config.yaml
init_std_o: 0.0
doc_mask: true
max_steps: 2662
dataset: "wikipedia_en"
Each number is 128 + 32 x the weight over its row's rms, rounded and kept within 0 to 255. Layers, rows and columns count from 0. The size above them is the row's rms in percent of the matrix's.

# layer 3 MLP gate, 1024x256, rms 0.103, rows 978-994, columns 192-255
size [112  91  99  95 104  99  98  96 106 108  94 101  98 104  90  96 100]
[[ 90 223 176 123 136 160 149 135 112 146 138  93  57 153  71  95  76  97 148  84  87 101  75 148 148 121 146  66 129 123 130 123 150 134 112  99 113 152 150 113  85 125 106  86 166 119 162 191 107 160  79 155 188 107 159 163 138 100 147 142 141 129 127 125]
 [194 166 103 124  89 120 101  97 194 112 126 141 108  78 172 164 119 110  78 106 121 122 148 119 140  85 140 156 106 131 148 127 148 182 113 163 135  93 140  72 120 184  92 160  96 116 164 120  96 152 160 141 172 132 134  75  97 167  97 122 118 107 112 111]
 [154 158 143 175 137 136  86 149 130 117 114  85 139 101 125 132 122  74 104 155 106 109 101 129 133 152 138 170  69 160 206 182 132  71 182 115  35 128 131 142 124  88 108 141 116 142 132 122 139 110 143 103 137 137  68 108 126  91  97 134 125 111 115  98]
 [180  87  99 157 108 133 139 117 162 126 130  90 122 129 166 109  49 117 131 183 152 131 105 157  94  65  66 105 124 125 172 124 129 158 158 162 127 133 205 118 149 172 123 164 142 136 142 157 133 141 116 176 130 170 101 140  94  61 136 124  89 144 124  78]
 [ 58 111 103 147 122  98 143 133 149 146 167 159 146 103 130 137 147 121 140 182 150 151 115 133 116 165 114 129  93  75 126 154 173 114 104 128 146 169 121  72 181 112  91 148 113 123 124 117 105 105  98 164 113 174 139 144 118 177 154  92 112 103 246  84]
 [ 96 116  88 180 123 147  66 128 129 129 147  98 173 129 128 120 109 182  80 142 125 130 119 149 128 125 137 160 109 156 156 112 128  47 147 113 163 139 174 169 127 123 116 104 135 122 136 208  70 173 134 146 138  98  96  70  77 163 132  87 108  92 164 185]
 [152 105 133 144 106  65 160 120  91 131  80 123  52 153 122 134 178 160 134 125 181 153 113 149 122 123  90 115  67 146 111 118  89 124 120 111 130  87 102 125 101 143 166 152  95 126 174 133 129 126  99 142 171 139 134  45 149 150 161 112 149 177  91 169]
 [117  85 144 136  99 190  96 139 140 160  95 128 133 131 114 104 132  96 151 179 135 125 156 169 126 155  79 133 176  94 148  88 126  78 205  87 174 155 155  92 142 133 121 112 122 131  53 147 147 139 146 126 138 186 109  70 112 179  94 106 111 109 137  98]
 [115 139 168 139 189 142 151 128 158  88 133 123 114 127 162 126 182 198  98 150 122 133 153 147  98 144 130 142 119 163 140 162 101 112 127 149  92 154 101 120  74  89 168  86 119  99 125 157 139 128 106  80 157 175 195 119  65  97 117 111 119 118 118 128]
 [119 186 160 113 113 117 129 140 108  92 162 145 166 128 145 115  92  78 106 144  68 144 126 113  94 129 143 132 136 132 131 103 100 129 132 181 150 146 108 112 158 140 108  82 140 147 174 124  79  94 113 132 146 100 198 119  82 149 110 164 127 128  87  91]
 [130  96 126 134 108  67  83 110  61 138 106 157 157 143 143 108 178 127 142 172 139 167 146 147 106 136 136 151 106 101 109 108 168 121 129 104 141 156 120 174  97 102  49 124 177  67  65 134 167 227  80 150 150 151 100  92 146 177  86  94 107 119 119  79]
 [116  99 139 103 109 121 149  96 150 161 106 189 132 101 119 179  70  98 108 131 119 215 106 171 137 167 133 110 130  87 105  86 131 146 175 132 123 139 163 122 154 122  81 111 208  91 117 183 115  92 134 101  81 137  82 138 114 213 104 135  94  96 138 137]
 [114 170 134 192  85 123 129 141 143 118  92 119 137 146 138  55 143 196 117 102 119 152 130 126 104 179 117 153 121 161 141 146 153  98 180 220 197 107 143 148 116 207 147 124  71 115 111 119 117 128 146 190  82 165 129 120 111 143  97 136 129 145 136 143]
 [147  98 144  70 143 146 135 133 172 124 156 124 117 110 116 171 135 123  79 114 133 129 100 124 134 152  46 104 166  98 126  73 167 180 137 175 171 105 157 167 128 129 118 103 101 115 163 173 105  91  66 118 119 110 166 126 177 106  88 123 127 119 146 169]
 [141 210 162 128 121  99 111 130 167 161 167 185  82 108 100 143  78 130 120  81 149 175 102 148  44 153 141 133 115 100  89 169 152 206 176 124 120  93 159 159 111 155 139 193  98 153 175 146 158 160 180 135 123 151  85 172 113 119 134 113 101 166  72 158]
 [146 144  54 188 102  84 217 108  83 106 139 107  94 138 127 103 127 132  70  97 142 105 123 137  43 118 149 126 155 164 117 117 135  73 145 120  89 148 149 137  94 122 183 103 168 131 146 173  87  99 104 157 105 153 102 137  86 141 130  83 146 121 149 145]
 [148 134 103 123 151 134 195 126 112  98  88 100 112  79 132 142 135  65 128 107  91 146 113 125 132 120 177 129 130 132 119 147 152  68 107 110 121 172 158 116 148  95 189  81  73 185 134 158 135 115  99 123  93 104 124  94 152 156 118 185 140 118 148 123]]
# layer 3 MLP up, 1024x256, rms 0.103, rows 978-993, columns 192-255
size [112  96  86  97 100  98 100 102  98 107 104  96  98 106 106  94]
[[ 94 182 130 111 134 188 188 130  87 136 105 127 134 114  83 132 107 129 128 155  97 143 117 151 154 134 168  89 121  95 151 129 168 168  50 159 137 134 150  98  97 116  89 146  80 106 116 144  98 124 137 140 191 115  97 110 137  84 147 139  95 121 123 112]
 [133 180 117 135 126 118 115 128 190 120  45  99 110 174 160 153 157 135  85 177  85  96  56 148 105 138 144 153 180 177 137  95 153 133 133 109 126 167 138 127 140 128  80 101 118  60  98 137 113 167 129 149 153 106 146 172 171 120 113 144 136 126 163 140]
 [190 122 170 165 109 122  94 135 125 142 142 109 115  57 132 158 120  95  33 140 147 156 131 169 128 123 110 122  52 126 156 116  87  94 143  82  93 146 102 139 180 104 161 171 147 152 137 106 132  98 139  33  82 112  83 156 127  92 107  92  78 196 111  86]
 [ 76 189 156 163 119 128 116 157 151  89  91 149 110 152 122 126 231  80 149 107 103 128 162 201 113 147 135 103 126  92 114 117 117 109 141 101 120 134 166  96  97 212 163 103 136  72 160 107 118 168 141 139 146 156 120  90 169 129 118 139  76 121 129  91]
 [209  90  81 108 119 124  84 136  79 116 174 140 179 128 149 101 157 132 117 172 128 103  96 108 161 110 197 185 127 106  87 140 118 150 106 103 144 100 147 142 208 123 132  81 224 111 131  97  95 128 144 146  80 106 132 122 162  56 113 130  86 106 161 183]
 [ 85 146 140 179 129 136 151 179 173 159  81 165 131 112 187 128  93 105 178 155 147  84  91 125 153  93  59  64 119 168 147 147 160 146 111  87 158 148 140 103 100 107 130 105 190  92 156 152 119 139 128 171  53 109 135 178 117 135 131 144 153 185 119 172]
 [148 157 147  76 220 152 104 157 128 146  86 137 100  94 115 176 129 145  61 132 178 138 113 129  50 135  53  44 150  79 100 112 191 151 143 142 127 103 126  89 148 157 117 172 111 159  92 130 125  93 120 111 190 202 159  89 117 183 141 123  89  82 146 163]
 [ 83 166  83  23 131 109 143 119 130  94 150 142 172 145  86 149 158 150  86 113 146 143 113 155  90  89 186 199 122  95 147 134 126 146 100  97 144 116 144 130 127 137 134 132  98 111 180  69 192 123 160 156  93 113 139 128 125 105 112 114 145 146 150 129]
 [142 154  59 148 154  73 100 150 132  82 154 113 103 101 170 141 147  79  78 153 134 126 187 138 114 106  76 129 164 143 156  78 106 158 106 110 102  98 106 172 148 154 135 118 140  98 114  77  93 106 151 188 129 141 121 140 121  89 136 134 147 125 131 116]
 [105 180 110  68 124 141 134  96 108 136 131  87 130 116 117 163  82  91 102 154  99  90  70 179 162  66 145  78 135 138  73 109  94 126 126  99 118 128 117  73 138 102  86 151 204 128 156 134 153 115 113 101 164 106 151  93  93 149 177 128 157  61 131  71]
 [154  65 103 122 113  33 108 136  95 144  93 141 143 143  88  51 150 136  86 144 135 165 152 127 127 121 127 150 113 130 113  86 196 130 146 131  81 166  97 137  75  85  62  84 150 120  74 128 189 165  89 138 117 110 129  92 113  93 114 114 114 109  99 158]
 [112 130  65 142  93  91 133 107 188 141 161 135 157 139  60 143 147 138 127 122  85 121 138 120 161 140 172 100 127 219 144 153 150 155 147 128 134 100 150 126 124 241 101  90 124  94  98 148 149 192 186 162 106  79 176 118  49  88 133 174 123 156 141 146]
 [125  82 149 135 175 144 100 110 108  97 133  76  39 140 121 117 141  71 137 107 101 126 161 121  71 104  83 155 133  71 181 129 123 144 117 100 105  90 141 204  97 149 120 118 125 156 145  97 182 180 115 123  93 106 101 163 119 127 126 164 149 112  93 118]
 [134 116 131  82 136 127 126 147 101 143  79 130  46 140 164 102 156 152 176 126 144  66 147 123 152 110 174 106 133 210 123  99  89 217 152 121 135 114 193 171 122 149  75 112 113 155 168 199 169 126  93 151 101 139 155  73 173 101 127 101 119 140 161 152]
 [175 160 112 147 108 141 134 117  88 173 103 162 131  97 133 115 103 105  89  85 128 152 136 100  66 164  95 198 151 162 110 139 141 109 193 115 133 135 166 171 100 113 110 128  77 144 188 166 114 135 121 135 160 115  31 164 136 157 140 152 152 106 133  99]
 [126 113 159  72 123 169  33 129 164 125 128 154 118 111 156 159 129 110 165 168 134 123 164  87 203 105  91 130  99  70 122 104 103 211 122 170 145  46  64 113 141 119 113 152 134  92 117 110 168 148 181  98 133 110 168 120 215 204 132 131 151 137  80 128]]
# layer 3 MLP down (transposed), 1024x256, rms 0.0797, rows 978-993, columns 192-255
size [106  93  99  96 102  97 100 105 100 105  99 103 102 103  93  94]
[[140 157 157 120 113 102 147 157  84 155 154  85 147 162  86 140  93  84 108 113 107 136 110 141 112  85 153 140 175 140 179  70 175 163 121 136 117 117 147 173 169 106 154 118  69 168 125 151 141 148 140 111 160 107  78 158 135  97 169 178 134  62 148  88]
 [154 153 146 148 169 106 104  98 102 122 133 109 136 125 136 176 133 124 102 133  69 154  91  94 120  92 121  96 129 142 106 126 170 181 121 158 116 117 129 167  91 117 157 116 164 163 130  82  66 196  88 124 151 120 111 179 141 152  56 157 163 148 140 113]
 [161 143 146 149 153 119 105 149 121  80 144 146 147  72  68 174 119 140 137 152 179 121 142 182 127 108 120 124 139  44 106 112 182 123  88 107 163 155 140 100 136 108 147 148 161 161 189  84 132 160 137 112  91 168 168 141 106 137 110 135 130 132 171 162]
 [174 128  50 104 124 121 172 119  92 160 159  84 107 126  54 169 119 126 153 168 166 106 166 152 130  87  97 134 183 120 155 156 138 125  61 122 150 136 180 115 139 107 133 135 107 117  90 101 108 103  85 127  69 144 136 151 117  91  88 162 108 115 113 127]
 [123 172 112 121 118 147 166 135 103 103 100 125 188  79 166 181 127  92 121 125 118 123 163 151 109 112 166  97 150 152 116  77 104 115 114 126 176 131 132 127  82  96 174 160 112 189 114 155  65 138 168 107 102 126 184  69 147 104 130  78 153 145 128 171]
 [ 66 195 170 151 111 123 169 134 117  94 101 186 103  97 144 145 156 155 123 100  86 149 117 110 130 135 122 119 107  91 164 114 118 129 115 118 130 130  70  58 124 138 136 135 147 119 162 112 100  73 161 153 115 187 147 111 103  82 142 105  39  95 180 137]
 [121 124 110 120 155 109 176 132  69  90 146  81 159 147 130 128 131 121 205 152 124  98 145 140  96 130 136 108  99 105 109 119 143 100 120  99 125 168 168 154  61 171 119 148 170 165  78  93 156 138  76 139 130 155 166 161 153 128 147 104 142 145 112  86]
 [146 112 140 136 137 123 155 141 134 100 126 146 113 106 154 168 116 120 210  86 128 127 162 119 155 115 115 116 127 111 158  85 159 163  62 108 171  64 105  90 163 142  94 168 143 117  45 103 137 122 158 112 116 170 147 116 145 105 113 141  95 159  95 122]
 [222 175 127 156 176 107 131 130 101 105 135 132 201  84 100 123 114 118 172 126 171 128  95 102 114 124 159 147 126 142 131 112  64 214 122 182 132 104 125 135 147  41 112 111 111 104  94 185 128 113 103 116 146 148 175 125  70 108 128 103 153 150 122 101]
 [124 123 145 143 129 145  93  98  94 101 128 118 150 113 119 145 106 186 106 149 134 113 131 159 131  71 116  97  85 106 135 119 123  89 103 146 167 171 116  57 211 149 135 119  74 118 135 123  95 119 102 139 133 130 131 122 131  74 135  63 166 111 127 152]
 [176  99 118 125  78 184 178 115  90 193 162 126 119 146 125 151 138 174 131  80 158 146 163 101 122 131  68 120 105 116 124 133 148 121 116 127 111 107 147 136 186 113 116 111 146 150 168 129 132 105 132 156  94 102 140 116 138 136 156  35 116 128 204 100]
 [147 133 125 148  83 133 124 114 146 128  89 152 135 177 158 152  94 102 140 150  73  46 110 130 104 107 164 171 129 100  61  62 141 148 112 157 133 129 161 111 152 159  77 140 144 116 149 123 118 146 139 176 117 156 155 190 164 113 106 159  94  84 142  72]
 [183 143 147 106 131 161  98 163 175  96  83 102  92 139  86 113 106  40 139  84 135 162 125 111 128 110  83 100 107 124 132 153 123 145 114 126  86  88  98 145 136 126  90 127 131 170 145 131 152 122 103  82 137  87 130 183  26 113 132 137  78 134 113  49]
 [ 95 150 166 134 148  78 138 110  81  86 154 182 120 188 101 120 145 159 154 174 119 160 155  96 154 121 118 153 148 125  59  89 118  92 103 118 118 137 113  96 136 102  92 139 142  96 179 140 118 100 125 193  88 134 212 149 144 180 141 142 142 163 145  98]
 [118  81 133 136 118 124  48 105 169 137 107 111 129 143  99 159 144 101 168 161 159  87 143 138 107 108 167  77  92 114 134 117  98 159 105 145 173  96 118 100 206 147  83 161 168 153 120 133 147 156 128 142  86 151 154 121 112 180 122 123 108 176 106 142]
 [143 128  94 100 116 109 166 111 111 115 116  89 117 146 133 149 182 131 115 146 100 107 149  56 160  87 114 146 155 156  90 136 165 160 124  95 138 128 118 104  79 110  75 169 140 167 160 150 166 137 167 146 103 113 115 109 132 136 166  89  94 172 159 161]]